Each number is 500 + 50 x the weight over its row's rms, rounded and kept within 0 to 999. Layers, rows and columns count from 0. Numbers have three digits each. The size before them is the row's rms in percent of the matrix's.

# layer 5 attention key, 128x160, rms 0.152, rows 40-127, columns 0-159
094:466515614538494448467586494526524490546395526497533518444564579583483445422483495480556543484461429492501452498526421621508546498435534494476540497511465478509494435608531557517613569520516463586495555495449456563483480466567508542420441457495535472461463456484387527525561504478490521436456468555479552463476580507466527503501553453456504418518638425575488421523488442564486562492573469557563436494439439548491483425482538537483512553555469545498436528538534390519447522444381516
115:538528527530504479503529435502448422527494547530498452556541560430491502617500583426469523465512540455505429447493398573536493530508476476469531584553447506618509520506540452570396502571422462478557521542447423491485432465478509507565487509461488526468458501421473593506468492515541570502571476483475407423594553491466558425482468435487467488405475422543533523526430448546434499508532557473528471639502564547468457495469563572485631544517511532440438546555451406536476523601471489
098:565530378449449502510558501508489466520562493433610510574485621516448568445601428557558485495483424461513495502620425542568534530481472587392441426478583540511553513550491479539469546548515489561529483538494598525386436551515527555461420461542506474481412481535520523513523518512495476518522399532487614428487537456538548520440573567540496478517516483531584511479562436521578487523534472490460407468499550561455476490458487420504532507575532627515482437505557476506521526486463503
116:489516413525500624447492450513510486580516454406563608537554559480527529557445413460464498508447511513497476448455452487493558457511472522504482491466492462501526540491492467415533423510539517465514526577605445472475439481517476455449522634539499529567430617521554539514444530506470497594540561522414520533538439604511406446545456547413506557475491527487520518502554414515515468471414496487489418448532484368516624522551534572485482487556581472515548484473475504577576500417444544
096:524430522492547506453459441518475480469473511568567516587536545516504491570440450557459536442386556434407487459448600507493542536521528479502575475565394407578534508534479496509565492477519383423491479521406458488551467548531523446399479454490499546447527579544513504508525456547499402469512468480508440540604543444589527413490586511526481556466542469505501467498548538562597486476504488532500452535540544434475500488541611582458538553411546573501532601417473610489515521475490462
125:511492446521522389521496446529404492440499509476496483581438382535509499498539367512449342462498436493457527581534570505536462565519497485563496466494492574415423499390519549583490517522560487591462441518478524486448498483472525547494584457496498497575483447457557560536573509517457494473481542476476507497463486532465571403467473553544500410694626454558531454524496462512488470426537463464481517426438510455473492479476545512549534514461526518495418569487525554483556492477441457
110:453568502466546492535436522499523458452519520527488470421537484515538541453506466566646442542557530424460455436469559363514461418509546514494601508464516492460499499508498473461555534379553545414494535587496391557496427446483449442475496500443554565475426457472433374500524514485453516458531540465557467444472495534374503518413572509431429418493508474529528452484483476512492422441572514562438532480497385483562526570493503454476550499445411530532569488558471512471432505557528517
113:530462547542589441591540441536430450414463392602537498483492500525561530530502444530509477511489450482390443502467544462556482454586466448502497440494456472469512542525535522575468422492494522550483497438524532398455447430535483468553557514621525559458482497504462393471472534479445559500501492477530553527469466374461429475456552477529566437488574588517471485544572470583434447453525474515567544536504558511600459458486449427477443521438458517565527588586488541457545451566590450
114:500453410448548537509550552450523449422443505455435484585483559503471516445531462571560468437551530483403503484479569482476422453439436482474559530514505502521581424506444530520449482411529573552519481452536491518426560415456578604493587464610466438489492491390458404554553544457455467437573485429565516495500465520506435494533509572516434514478485492447506488575491512521532472443496575472467432528554544488522469451546411473477544485580470442455657511501500450448509514529536382
103:477532486441540436551517516529461557504456403447390555464538573459444576520540451347505358484496475559570476547494466484480525480501544498658525562457535507527479533408535565512466539499485484475523574459459525498467581499513583450478484596507462551505508478555581495525509506538538383497437515559591444502554459497551460452457515472552483578543538499514459568545532491460460506482526524545457435497445424326498552560491482463549540451538468586522463504490448515536466540445444491
107:523567456520472551501535510499535583562560495563523563377561542544465496498518478500402480443551419450591520519586599516509416514523422490559486498506482519576489503434481396596513486556474500443502524459503463553447530513454510534508529533487506540479510511524453458582429479506500487553482437436455521564498587508527483592525484509435424616533557588444492569482538573466400502509527432512478508429479448535463568477632483537546415612506476485463544435509481497500462480522405624
103:494483535648551499602453534533556506486421550487528500481559497559479571493497487481606511500505506472572516414523536551578469468415422377516525633576525449575528492462527499484508527552512487512507505480558538515494413508586421494523558514543427468492520531424529598447563370467529459473463476431539497555503441498483414552491571488515447574549477513588528571484473522533456472472475614520570488504505492414485451487492519485567473580577428476446500502451509507473505579565598508
098:578455481505512504502470449584448539496563482437502479497559474620549556521544498496553480583464446375525507454534506559565465504500550516491501437601524464516514445547520523482489548518543457462555521413532480440540474530551566562519522481565558536351434617454490540536467572576515490580441467505533443375485520616596557539559606481530470520398512464491549511390532496534580612451526490489549440514529525549459541494516536508503555534505523433486426558498506492476462487550545496
111:547425489526474413475556579467611526491483512519551496489467529513492421399471483464531445569541499507505524587442469490534418395559582570559540544374457525512464544523520554505582454487475430478532475506629457467446495532430427429396500533510558543459553468451511452556457523480469423479512459510543467475540515480485435558516515495461495575546528533457478534461427555526483465634457498383480563520483453437536538404474523421515411506507543483481421521448484549453473458490593572
104:504505437506346509518562561385434555493492506606564416491472432406428481486581441525506541550503480538537493477504536499517503471476483522498546497505427474554452448466535459460503556531546455498550564455460534474340472566472374491474517452599514507517496506506596452579511488400574516515523499479494504533530511473495519592526576413392511537441517462483548461582511398576444408456474476524561526480537531489499541468587462513527523420466445488490527524473468512370473494490540497
106:514522508437529465493459573555522440495399554506471503496533551549493588491428540422556513584474499571468431555385447415500525439469521432545527526536517553552518498472580444449541538534547495515423447559478500427460437573554513536536513469467363491473477503473522461560543586512396509500568450484508464472632479471605542528447479485531465395583580468513493443586519498601555489465502423500463487493573411475507449449522476516423473478463430544522473563489478545401492536567520480
104:615484538506549499513515505444490522436496530490480473405447510503478584437510526513463491527504471505472485508521438441552554552443462486453484440519585487468443552537485438580661358474464370550506542536551539431489462456460540496458474443523522565439519502527546474524446395528411430533409542510454447390490445548524514513466509531517506470582556511493498485559584501567592423470452466456458552533503575524509506506440539419501419423476494519478591402560538501453484457570559496
119:509503453546516415500497611501472605460454453540444460515534518545484521503475507520611508456536452474530516543464475451495516474597537487582464509456462487452442500483474551427566525544535388418402529569480417519396511532359457494525496473515457558439570512482510468527461476622448429518524478466501523463622496475544468438428582515403547546525602585483453473469510489552547598539468446595423527515491436472494485487552463501560496463414552505549571516533480506454556438520519523
111:524549607501456465502522544507517469508437532541512569526414573470584440566509539471468447490425548505542520522524498503412560513475540693489476524412614495529482462494475504509540456558463440550512555350486520496525507550456574495547481482455569588440532506491483477484505545434419508547490470541522531557517537461443473515512494445512459598401611453421468523489462503456477565544558507513497536544468487524462504455516556386463453398487520470557512426523450552580471443432518594
123:480514537462466503458545471497553455434477429460595544539569508441487425535540508493500434501447496496495496549567512504515554487574534554539463511424559494452551500506473512395528391521569507592502540415440504496449586487528544497543484538539507542496566405503516559538507507552540523611513622581527509523536487469514506533508593459539482611498538467416461550483575431460468433526478387533543489489521479550513495576591510403577442555488559617442524440415483600514474490590504556
110:567487478422465557432495490566529484496568510548483523517463491498489557521567425541533403626453501606418498461524460515482488502488471474462437472470394571519522581455565506618528463389463549461544512584451475507546565616506532457581615376485451539495510457450490486424604550469526484503518492430595432563570551464437503515490519473479596534490521485510520438540517555526523499543517518540534468544490489416400536488542454530519508507621543422536496492518444484473490505517529439
121:456435438583498509501498436463536400430444495545465408516441412542538549575524462473510511501505506486352482453405497538504398530465586471521492476497410546512466498508547579485538487446504545546454481550397507450451409574481476458514534372508441585515544494558435489512459488508458496536598449489544482494475493474532433485529426534534513574452519487572502477551498513452558560482590485445480516504496492450601522593522369444484505480473437541493510522441538599433518483417583471
114:592608521413468428498497437518457491451560480513524533531472471446518542390506503537465581558549446535553461497405569608492495483628475513580446468528505501477462633465510517593493477468566465499477479458482535504479558453494495501575478423513452471528468523546575537550508463566600516440502527487463392438582447587499509525566489363600473443505516486511494589591455449554481519464518461532487500520517546504478410514470442459589506465514456609490507534458475537443487514564521466
110:547452550540546469485583549510522638574568490498556588386493513415514524563507557466503501497476586528458442415471484492422566586556385518520535370439512451638468533506495408509527462429588490492546423491513514499541461464424471471494467493516434432562459531461467493493557477556581437466554566517501533523526559454480409568472473533568555513504481455536590525484481535445536506524555515559583481535517588488455547483391498517449573550541502514528480461445533491530451465505476481
075:529541582509469536509525452503513544425458547514526532445487405498539534472407581551414535520556498464562556527613527432491452558491518394460465512561531531489516507500503492491472469454527480442604463443553458529544544508468494488428533483469479544485387451510531512456533408595532506490462575550606496459459429450495455382494436506400550435424409518534588491542457460532429437552439535505524519580614538533430562486458466527557477445429485414511487489499551517407484518527422534
089:476464552533502525377476498507447473502522456503503514435595570563426524526585495501482587475480519467540494562468533486526534511476588399537480545413481476526550513476540429404472537636452546480454525523634437487449517567406545512431438444467442476550512524467539452442468432483463554436527501633496573535519555460496520492626466589531440470491497574487599548461493578502446531476542455498507519478524529463457581468502573435517571460523530551562464490486499539500401552461531552
076:499523492497496408545433514483493452522486444475564569515558526660421415539490521478527499453498485556514544453503517467552488568485521491549447543449515475532500526536521400508556541482471523460518479468538544466575581561471500473557497478378507428509576426435537517531554476512519478530613518482520478583504504456485493512591438432472521565457545539472437546612495544608565483431413543517458531576541388578557533477471560423605432557582441497439553536461450555504521520440540543
085:474482505466499553521563647516613510548467491603481474588436554464515426554489455580511521463484471613408478416512464556550464431520488508462562420496532504505593534489535532495441480475512501519515445437484499377533451473585424508490580571570554530582556477539466541522547471476547468586484483462482492482476527482485593487547604456417442526502467501512494398511530573518575435522446555574578518535511553521575529470559467549587453494501495388459491532516433522452501438514477484
075:435496484518513562430487443535528527542447565392488467459462380490486556474540601455470579568501443485549426488546517493592538479459568439551493541410546491514444422507582563541491488507470520471562589500490433439493523558427441558470398507494475547476505535474434481474458476485482496471444469502504533571544539488575482533569482551567490542449478559485523567458514521521334553489504499448482476526487480596444442509472493524462561468408540402652452559538466495468572582484448472
084:539542560589472550438482507445509378458519560448498548490547500532456547493513532494523423425538498503620517494579570480468583612459542380576534456483499452580532532557542457528507483479416491423502498540544500542582535561498544432561464440483448424523526469409609442487518530482459524427395495543478478510501369531416438558485427550590557549551539457536514553561571483595441537443511438484541476551443468442494510475467486463523509458449463543530543543466532490480475465551484509
081:603570490402460510512533496526445534478471488528458445575382509534474572507538522473499516552540523406481592598481421535505457538392496481519427512478558519519526508531577471485476547409436524525513582528522513447503454593406411635462473532526487549589525553531449531488401474468489495508485521431517452535521509479583512442572492448624435429592466517570555550459409532546526514493533507444519503440478482465489533471455556556419455455470521414519550487518551474422449542540496447
105:565448534478468572530585576445564541567539541564463497531458522482553466514540482531444533534512543452435470414519490473506559522493507620484590526549483468546490531461499585518537471420543539440435539535389495470459487473522462535529454534430525557506447513529407537522467558491431467420390526449477442401522399579573411447475544594685491478537437493602495440450494530433474525559526492434422465484454520460486491477491527590468529505495516429531553538547513529476477480535491530
084:470539495547507569507540524509461433435446485411563458564579488537379493447558504474598448497597482500539544518475571578402463537528524483519480467501469409412537546526489516486494517488576417466478483438525511488550452589505574512555533439502490426490581526510581610418510418480573424557575443558525525520413484479457433530488446426364452406493519460562543544543523591556552450511400503491464489474487492466497469459548528475570457516505530456423465474488514467563512548470544458
091:496463511504533511463498556487460544450448492516545490513532534502368554504506451552424493561499459449540506556510524536427413476449456544428469451434454596502530435559484467490447580604408533509499573373548521500484436445441509508503492526605542506525477522457508581429536437579537446571568436509549558557451529457461539443514491504383513517466525434436539516536431600508474466470443459527592491460508570528422476560524393457538411454517603538550473506522483589497511506412501470
092:450520574464584448389503518413481583505542499500533511446524530436498565489540457526463546496464585468481448482473545547523575431488503503450469548501535437551474559526404531555532507410529379534479486516385571445434461425539635386479488432477576493544487528511557576484545368458457469509462462539468525418491487562447461508467537482481496398475523501436531497533486585495524653561536544545423523439547426463453459490467477531574494505476530498459458495487477496484520536538529423
087:383533571552493533494555420595481539451432436463508508466442427510543589451455546476479491517483438417595484478521515502524422614610515517389461537496443507633512451521511556511556533470546544572568468479587579458487470510516473538438395500478581408506404501534412456458506483512497495513554476526529498501434468559480567407558524534573475507472533463582541484417527488540528539488426478591466439449443504591396544473472490435536532509494506518537488486511522546485430511495519519
088:463532532476507578506581482487653484504562624484521523538464492489542535563490524505522538482481553473508515538521532536497503582489513492535617552473515502440482491402505526534641480455473517465501532523517390474494644413420545524480575519542602492495498546459466447468456501576450549512495578500434501517540436599501433528481579476549457453505471482623435452507457404474563507463485506492474467436478561493566511525510532483456482541557498512545577413542440409482522511534401405
093:550513531493521502543488614454489484405488464428458492485544559484473597522514502471517600487523529510576499625445519523397448519485488481548422559541412508445476586457490540400553451543451475485465499504457456551496489574497592419504497511529492510562580536397618453390511438485521537577459473639542469518479442496473537551554493501398555462465420531526497550456408494514501434559416470479486564474451490512513483488557422476569475531481461478560475470505567512521512469493519374
084:479452513603537507496487482436569489456457418473506480556493589503460481461586481467491512457520568625483442524490503463502581525461465552527505528473554402435444565378476434538452488508463482401365524442476470525453455512386546397506460561490576528601597498430596537504432447558549527509500452482515508482435509541450424490554494454481497486484509480404473476494575451426511483531514535459496436584446515546596520537508462550493474627463451486590552519490524462501453496469477476
104:543494454634526501440477499494437466470412500480582495437549472467419513479512503474640434556523483440529494576484588506467498480451452476510463523527517515410490507484517479521546549576467428403470420437530481550608486533439438540478561535565521526465469480420579508476476521496500485647492477505576544528468516410510514482513500439391603537414449592447494561535535493505438488460438404466445523547534516493434494513489525453543521603578592504487456513565439443512459546466530468
101:546525426482523509496571607447451541477525525469545506525531630528454439534512474512506418505449568499559439569421506559445427458458438560519494445561485488441478452524464483437456583465482411417376532434465499482550486428478570469504541542509527489518569453487640511401503466505516440564538505526433547492423568475515515444454457435380555401491508464415488524592435546495545479473501533474559496458511536458567485447544439583563480561513481490519455540473482466576505473446498414
092:487504414577496488456534493546473610460524398489503527426482470551454456508484484532560556509530524510505386463539544518487583453533566565481546516448533443578492493506432533572460488624520427495468454501492514536439413511449440539473477605515568524523460518480509606545457439530412513526417466445523491504506487515507417486467515617537489488559518577518500523555559518548423536502514453451470519526372529481455448543420433413553481579519444550609396489570494610450501504482508520
094:519571475507504479502379528503474436485425415416569495507493626480432555483535515472560472550580537530498471605384461443518453500482512484493454367527469561451538554465482539515499518503441447444465501420473428478569490503468505529543503474464465533532569482451578539488453495544562505602493537576427542585462441467417452447474557491415487522517382521437499547517554519485476489481509506416478499456470571608487489492472434392499500497432499423558526502523539603472565441493435428
094:448527534496448535517533432512594507520501520501450515424496460478593403577493493531585541477439436514467541504490574604577431578505562460506522525513435504523494419550514447499534511446536487563618476576508511462560570516507461524531465513474459538473401458513432518499465575503445546523493503464547525484562485472470498440458459486526469582458472502504490516515538438523436525550558475488465520398524490415439544521387463577424520401431532565363457595507446432610499605564458486
097:443540597419477443519535503478557482493456596599466526587453494517575490556499526431476500518425478497515560433512355535475511599514479432507408529551473508512498459486579478473396440495525546549576452511520509549449481498514486517532431590487485566509505454504387477513473470466493522408492528383527460449473458572498464422494486499525435511501529528528431516498439576474576484552494418600536489438437453504523543463556521548373633444533552462489488543530501518582550475469437542
102:516477465533525573489442571403468461451522449469587450497575487539377534529503434476546451555550419604529472533490574447453477448395416536546479545490516458499535587475531454443510541487470490463399452429506497560543428532523594506558510507539450473567543458515590557439480473494580407562458491568486523506484455399509447540560542478468550451475473474539582589557517485481477435429469446478442490536576441494546506511545507486593466587526468523553534403507425536458497475455585537
112:444482483496494502461511460403486505458473508412486458509479563424480579502530476499538535553560524523513481500400558440462532475382570521464527581511560495439452526484474470560517447534450437516386514425569496553438470454449551466463469476477498495610520538466487543500490417414563540540397472473536509519407427539516420567541547506463499542489508490541546487499477527504426556430497442516429566538494451553456431588429527383531586639516532528576441503542512603487541426446457454
104:512554466580427453425479452532574511493548574498559487551471404445511445476431487561490602533428469477565390461562503477557481578456570538473504522467518394571520490538597558516545514524432600509584375592535474553505561525503524635549546456496478559486465438526549501544535565422428598542492551547514443524473521471508488518490512606536474540486461533456500511498556510566435493528477468539516446453566528557486509525493522420484479494517497474515457503534562488425535502555646478
117:489532579526444459401450511504399498502460414517565493471524520522492463484565463512552536526526438546493446559474550520436568471496464583501514559513512498461525445466449507498495520562460445479424500411491540502463468507432527506515440535524503467534526459461601572458539491491583473514422430565549478510474581434384496520674399474508545419445486537504521463527491525472422408448442412466509530579606533539435425507452418431550477629461512481569528462574467564486502499487538518
094:518468449529513528550543551486502446494482467596356446445495450466543432476446464524549501406480465547450514422542464482541513401473474502501557511542485416484528470560437615525464601467539458536593548516512546504553522529590468545582443472564422542435519558609502515520493506496430411449435441475459522610528470435548508537520540419452503569511467497536458538534556466482597483596539542462544480457533522386497435476515566514517469448464485556508532568489590498424560543437488532
098:464493489525598484514465545386483566393397493475517541496517609478497573527593530420551520491528502561418514497480499511490525404477384544493535453474489515513480537473475506588517439524513506487357546393490441522566558500475541482570552517497498511568611549476488437481512511491534508456502503548484482582404478474530475496464533481439446461515452436526527479534470479430496493594501575539410469501534428469511537497611503506581513637516467522386545552509553433473410470463546535
101:527583460517467478587451441498446550570419454395585466489555576524531414485508483523491460487438477567442530572486462451499424575540652495463492425455512554477581517510504523481504440481519606536546561511586531471603526569442514470496488536509496539444484488493565466545485472527497559494579532570505590499443620461504591434508476588527480546553495487424460565537535474553447498512503614486484511585485517490540583532530528530587565444395450522433512449448458513469498515506497544
091:510568370537477421563592442540536498472503468552440586565526511452566481526496587545401516438407532432418479610505478514546552581595529482489539459555482552496511404492472526429521470528528581478483511431517508500462633486516463541435511579467546497452448576503460453531568560511508483496535524455502441485434466507503418526471488477527487470533539441508412474496589549455499551544447535576546388493399571523482535517517522490434480524610545535446490512553536479505566433541468438
090:424519491532484475517443492480515464479435614575444489538445464459499455509488440417570539584550510436576518465529469423446495516417477444451508440582479517553509521560530516399457603515531510505537471511502546541403465501539509553455554501494464460533535489516428396493599499394407465497416526521540504447513501507520500412529472547474497560492544514466571473527418483420576472418533463544479470494548503385551415460512532484511520476510422431602476461496504561427544458531542663
084:532507584554459493559520510568384536483511431532489513542531523497478513523570502426608504467453587492513464513392495569540563420568498482560493568556419531417431536458440484562503565590554483528504591433534454551569467456490487485511479506483481451396534480464552485491595440474523372437569464467516442553445578489522523458476380498583457523478543523586459473562555528511489497446506460402565490525464547440501475405494392530477530528418524512583466500549527533452521493479518462
117:443502460587451522410410496398410513499510470412518539428554530515472546537593436470551480434599505599429462503454536556412565494484565498461542560453584511520465493492399472473508414473451500498428542461445436551576487550408569515487469449460472467536413507490550551524420505498569501567412540539429497567469504497479532502557463467531507423480539568520518488540457504482454460492544489481413480493560509576455476528529477533533465645383477608552502471448498547544476526479503501
106:514508528445434423506459525515510363441441427435523435450452499535517674451532548462610527590607448500518501472500468480537584374395510455538531468408461454509447486454484556534512497504573400514383453430483477445429563523469509495523478490503488445472475404429510433492408521469469518519496481447536493466415520517472457502520523500516529479513437494519516463466496531477446400462460480497498482491529570533468470517405458448526454575495482540535505546432539490494435515609590501
110:499552586424516441533388515511469368471423485464552455471451585507486580478544457530521592478554503533524530448453483500414539425446465479472523450369564534522458584555524437553479496557573490522477518433595483533455516615519473526520513541527437541553453552520518478541442482443620479462591530524524514534430513488575487471492494465499485433480496535508549459539493595559448455508432461593537464523545522482444513512525488514459559566422603520441496471535608470451417503415457515
095:475473552567474554486482462459432583486555577437492489560542448497572485486454511489495489583464520424504575516608438557577463552529541428425502518518508560479558507515544446542461543484508497630553494515507523454487440494582509460521492445523469573444581468611567432465560514504471551538620571526556575453457530495523610435441524434502441543515537475500518524422544429472513484617469586550432494526493472519413471554449533570565562423502509440510464509388475447537484566523476488
098:436515446467503523409439548431494483513512456435574478549454484489381514525510496527533472401579500519530475528537442435444481435573472523479495435447632518533459502398478379494484490509449523506445590391475499502496489425544516467464477511465480398521502488439569573419451457619589503573414551508453520594467514586473493425479562506551533542476514504502564491475476505462413474511538523425493497519476563571477576610526461535528539612463447562547489452462528490540476519498466441
108:492602514540396527505470505472463502503424465430524485406523598450492543475493467438500525492545517570467489576460472481478579466501469472513611485442542450504439497377441462501517486441567498482482521460499450528451525499543538531574467487449459539574472594434530474517466449482575515484546656470403532570348581481565490476549456481494498523438380602491481521526562519498456460510528523459427484515489534462409555480553479517581528550515427469555569391476440544476525552498479499
103:506499449518436446504483468520584474463595661394415520525482440512481503475367509516531450507564525450599496447538501426477421516460529461502575448456562493541441461577471480551438507509512634521513505535492423530612566536526542526429482501440546483453429516443501532541486519497454544453495480502526511492554448517434479532453545520462449561594538387513531536521486570499440524486594557563473452424460432461466500476485565452471513368446474500522441499462420441535529491545488548
102:539462437541509498553475538508486513464491533557480471412527551535449558415497485502621510445583558625395562450547523509425543477502460503466506459481547470548487561416420498604541417504600535450457480437541407537492531486493461480469569465515528421462454487438510469558505442518478495498402453435436499478454544521496429514549497471421527394542446541493476452503521380460462450557469539497423481462498530530508583484567528472562573599489396474589533479380516522459487515481485460
084:449462468471522544511455473556538518458476546548465547594475486493565484464469448499510397534510535435494550542519470502435485529491467472512374462521446446510581464521500527484473590453525487438612549528565429422511521515470557364473468493379446555526487529591524506543530546600427526481615483532559401505575427512522508434462415477533533503464492493599472422485511505495578479508528585472536488555562530484580560492517449551498453518405554532417492526463392560532446556444458533
100:488532499485477496510509424518575545547615421541457503495520444477581497496457544510516617552546414435586461437457589585535504524516464510426529481576558464555540581495397482454405402569511447458479434493482530532486479570402461445543559557532426447534490535464544492577538474443516515422494456444492464414518459517461422532576453534507529478487474492477466484443466552486550552532423421556536418531449511444436467457425509396464539554520518424565563480538549541445489414509502491
102:419458412499513485528536432494528612473520556590452574577495388531566450499501603521543519496483466429464565493577491501551458552544483475478504525505473504548536445524512501444481438402419468508468460466458513468520511416513496542458563479587575639547540502533455526549461421485508499425557479471496546466575461628463508476462472538515411594533519529470504534561542473571519559489570486485478523443529450590563468486544669485515572524479453549514502532477443469536564519534404497
096:506549468493519526439641501492609514570552480464522553582504550454497432538508573517592525441493460588522511503474406425588432426538438563525549551431526490476450491470554448571506408430495457579478542521457577495553552570554530473455459557516527552437550489515450549509479453443520519513526513539453475479531563471538611522479559451558489496525450393491494511499496517539506479653537655411503480448484522490562478438521534480556523494457509490425603462535515445511503526483569505
096:500440532415402516531452512404515530499461474509493522473581596514457444453509516556589587572447504507505453368553465611428475594542455459473437509619442556561527505465519469526524493507493501598502578554481522490510530487471464426481488524436457430479482482495504539480468467462463425501446407549506393455510451425440530491451461504538578496468455596510464461455509487481423591459545472470429485505516531456455367435506426586532518415449483504496509555432420471499525539550545505
092:430514520524531548496479538511509462522445591441494554463518533531424465554522606514542496504434514485434530549401511515536458502565507444540455482542471581438510448549486473528568483414489441418487468467474517477522458485510610416442562501463517435544626505437543524494431586485562486439559452424577520498465492521597469588446558496463463522442541446535567441547540526521602647461517461516606552456554474537574508499467473571507494457584521461474480594610509468494458489454502447
094:567449449453464474512489516409614585540550564587521540506478515479536453428470469465507495454500516530404479451560514561443531479583497480480600476581481525392530484342499530493508433417593557504543472550516495476513531553522524461607470429454469557455519433509463552523537568499518492457491582507381515487502513517540540558418486553524459555565474521554500475468573471483600428490505577504409484482511502557452527474641532496512560527488530432470588508523454476591468509569475498
092:398452524422541463503548460459394427492473500478540527528501426388490449511503641458553509545455555454503525590479499562523507484550608494427477507529487572482469475465499458444450484448509448472486560367508526528550447546418573494515450556408509459539521479517534493554542473503554511439510407461504522509490451539523474512415402574509540542517491448543502493527453657541499555523484428405546441564447557458409552476471501554478512605439549493498484574477544460556517541526504437
097:468503481452493482415554480542461532458546534480486525607450462490553517527517502492477558333603443434537511460461549466503542398490541487455421507519545473516527499500424511545467404507399526555415435477480439552523514501497468454504506499493461543467516439492505608453433496493546530560523530535485537520519405520437487460526427546367473580448429439529558485451469704552483453551535528545525454540541467559570526526455510552556443516439538432541525517526429494445492492459430514
081:541452470466534491611519557501492459513386503522437457532511561561509533588504575432432440513397580507526568489495439444469483511483522554430492466482479558528492521417609449482514651504586507547567427555526534532445504484581456405527504485487540469401453445437517561508586457452513527478462592428456442522490576484517501514464525520479487503574518544494491461483563534568478478462521459573552519530573619397553445442444508503515475439524447428436461503537533499476494417578503535
088:568543506554549395507414492540423485461481517563394483453468562550452481378451533452504470433438444483521554546463504566407471450499510544489573467514640447486405516493483489517459487514541556492501551489526523486535514543552435510605521534527490553489473502586473480452443405548500552486542543525470481536468605530456501556423477531480462431422483518542536539483488455468480461575564416489483482518626546569502503336453486519507510529494493541501545515434615549580449478495439446
088:411556497493510464451508519569477562548416582538467525511459511439468436461420547455463441499517527428480568568485488435585479442497483446427495577543475474461475553437483579514541517422596425442441504540528547537452458469503528449524488567548395495496456549469500475503425463387476506495434444566532465556404554481627494490542496518449557435441572510529510484495410533529574404474452480428442460511566431479582456452549415471557444478439432516467534582529438525465455513477516558
105:482454497541509534538530487513541482518372553593530466566472485448457569583530472404428509536516379585486470519550583539495512501476430560510516401508479443464576556563535499432512462516496443405516433481505487558591386557513476576585607449459472509576453523524513610496460486475545537419545549520502434518461480570544452521466468515427493467484586550556451441494488492526527535499533501460564486576413562470419530482472485436491571518428493491563454517532532393472402508482488488
094:440495405496554437493405449459553432437413461475609460567508474517546653489504454535485550486633436479477563453522567510467491450537503549525472525483524455575517410514565417584474476453464470480502496539525491435554469508513530606483571598500519541548506526567551552497563560511624573437407463534535505468553502456465571491544531532454503566460411521449417562577465529524548487571505460436504465526589544525545556426513576473506506556520504508531526515471477541496529517426504478
110:498484517495420526595501414520445550484511507471540554558567517421507462527452480431453489485447561480476530496571471545497467562545519401522463493503387435391556453459512517508438504494482522497633526590517569457513480378508522480428517506522537550424507504505415491485455470411468551488558446560516514494406474578420553477410515432487491509525540467468500540477451421473520553479582442455460491451459492467553471560515601471535547345549418480539450506563463499536586451455412521
082:461575507511465488441499506493561574516569513496518388450412549513553438431548599462559610465454409526485491585446471515564491487460593542512449522525518535501499513458561436573570423625559513527419504533523545534534466549427490525494444529493445471562461466526501392467535507504503465452496472534571442443449556455392493501463466484481581477552520511459508541552385585586493512522491479520527540515526491430538420512440578436472451441462502476518490383419486549568557553436546511
084:549462408496515434516459396530432552472494451444421449511490505443526421543407432462511452531525461498565508497371414536501456462510513468575488506491579500453522475484483493488465464541422493446367498495565520457492461558528560562513480526497503479584490488456460525504536581583531483432590472480422547490435610541499404487508566619462547483541459495487479485501610540561444502521570372402467519442446562507579509517446476459470548562478495505502497527485401555511497477407525474
094:500484474419578559456442527446538474481418444568481559456506483448494394490499530564467461469481465448508515515417526476464524607511626392532508491522457448521518494525533533533445607441562458530540532432451445435570453537461435418445609479531588511492558542526463482517457493458591545496531496423430471461526545450415438498516522463485472599503558566433555583501550524479437467501505503517481404541514525453517547649551511463480508556472447501532472542427467545503541593545494576
093:533497478561433563477494417607459537548503446581505375513507422529486559437527524440598510539531591410533482514525568434476454529484514602488480527530431578414553611495532528518581540525512459503561427536429447593548490503481453605453510523577426482417519466517511562505532449543530500545489504539570496396513532519482429504508534525501462556435547566509507515545535445492510476431521441473394511597558499448476534578464519469451518467507440462463506495596523489385514439537542489
099:474470506499507623500423530496527455601596537613544441512491477479439486457533478521529409559536607484546489489556497468440454495539522505478471458486441546544561384617504548389486535496498443444583561482561605496536464441540417512549456477549540448450543504562526510564524571542454461555471495498481528511556548519563566465470530537498461503574549449550468571496496537490450465474432479555449552491476556566527368502472610510494435452570415479434495575457449477508518508439457450
092:371525492425495477460542498488522499465472565430458528519474487482477486493548504502533525530590461503547443439503494462475580508545538472498420484524525500491579429509551521366446501501436522493588503482493465487591500513441471485484403488557516582627514471452579413581523516480602426516440539522564531491501572476386533522513460554466449494536478416442508500583446501538489623447485538532395525526530361472503564499434438491561579486481424442553476499524550528515475545576557566
095:553481535488502556592438471535542424448543613453447515453464478438536483522485516515469506550425517421446562523420489623518513404530480631477530526508464459610492521589550476472614518402414459443493536554474491430527394561508557499492451558505511568516544470472585435537493464484492417448444518499514556500549480513500471458633500564506453473539506489481563504406470557499494519487518482394512523496495490431493551437573538518513567514454521511551591542475548461468407443430529533
095:565428528501458406473538587488504448501523489499547532510465511405576542512578509515449436405393452508476497521468449459550561436495432535486522560498584518435529497435440527523489477465572511473568436520436593499465490449485522528558420495482508532494536440488605540552512532582499481469512429494517466530552535468527482546402535402514487496407497479559493535562569459501488529544508458539558457495607396415514573545537508553426511498536560558420587592456469565522401551589579482
095:584458570461485563512579558433478484543492504511576522436432499426500497508447501493444572430454517533570487529477396431544575514582482490523487537428492501377512451457511474471593422510543491555554561488539656554450430523503397490519471472522560444500502477541471491432495549521482450522491551447593516446491522500562507511445492502507458405472454577534480506462530485452509469601530491494475534550540536647388582427556430566466470512488482427574524536462477489457427470572526522
095:524432478468480567566450448591487559500504437615509608552526548548552511509529471489483568521492497536538566524477546497421561664521551497440485531468578469487545593493616512485524411534518471468558466548501510510538518491498420531519422487462448409527486487541456560501462503477475510452435574437428470453504503544449445570571387542533489520397492480559437510532421517537412471555466417518478526483448472478473579518566498503536406488490529469541653479438531442485512522495457455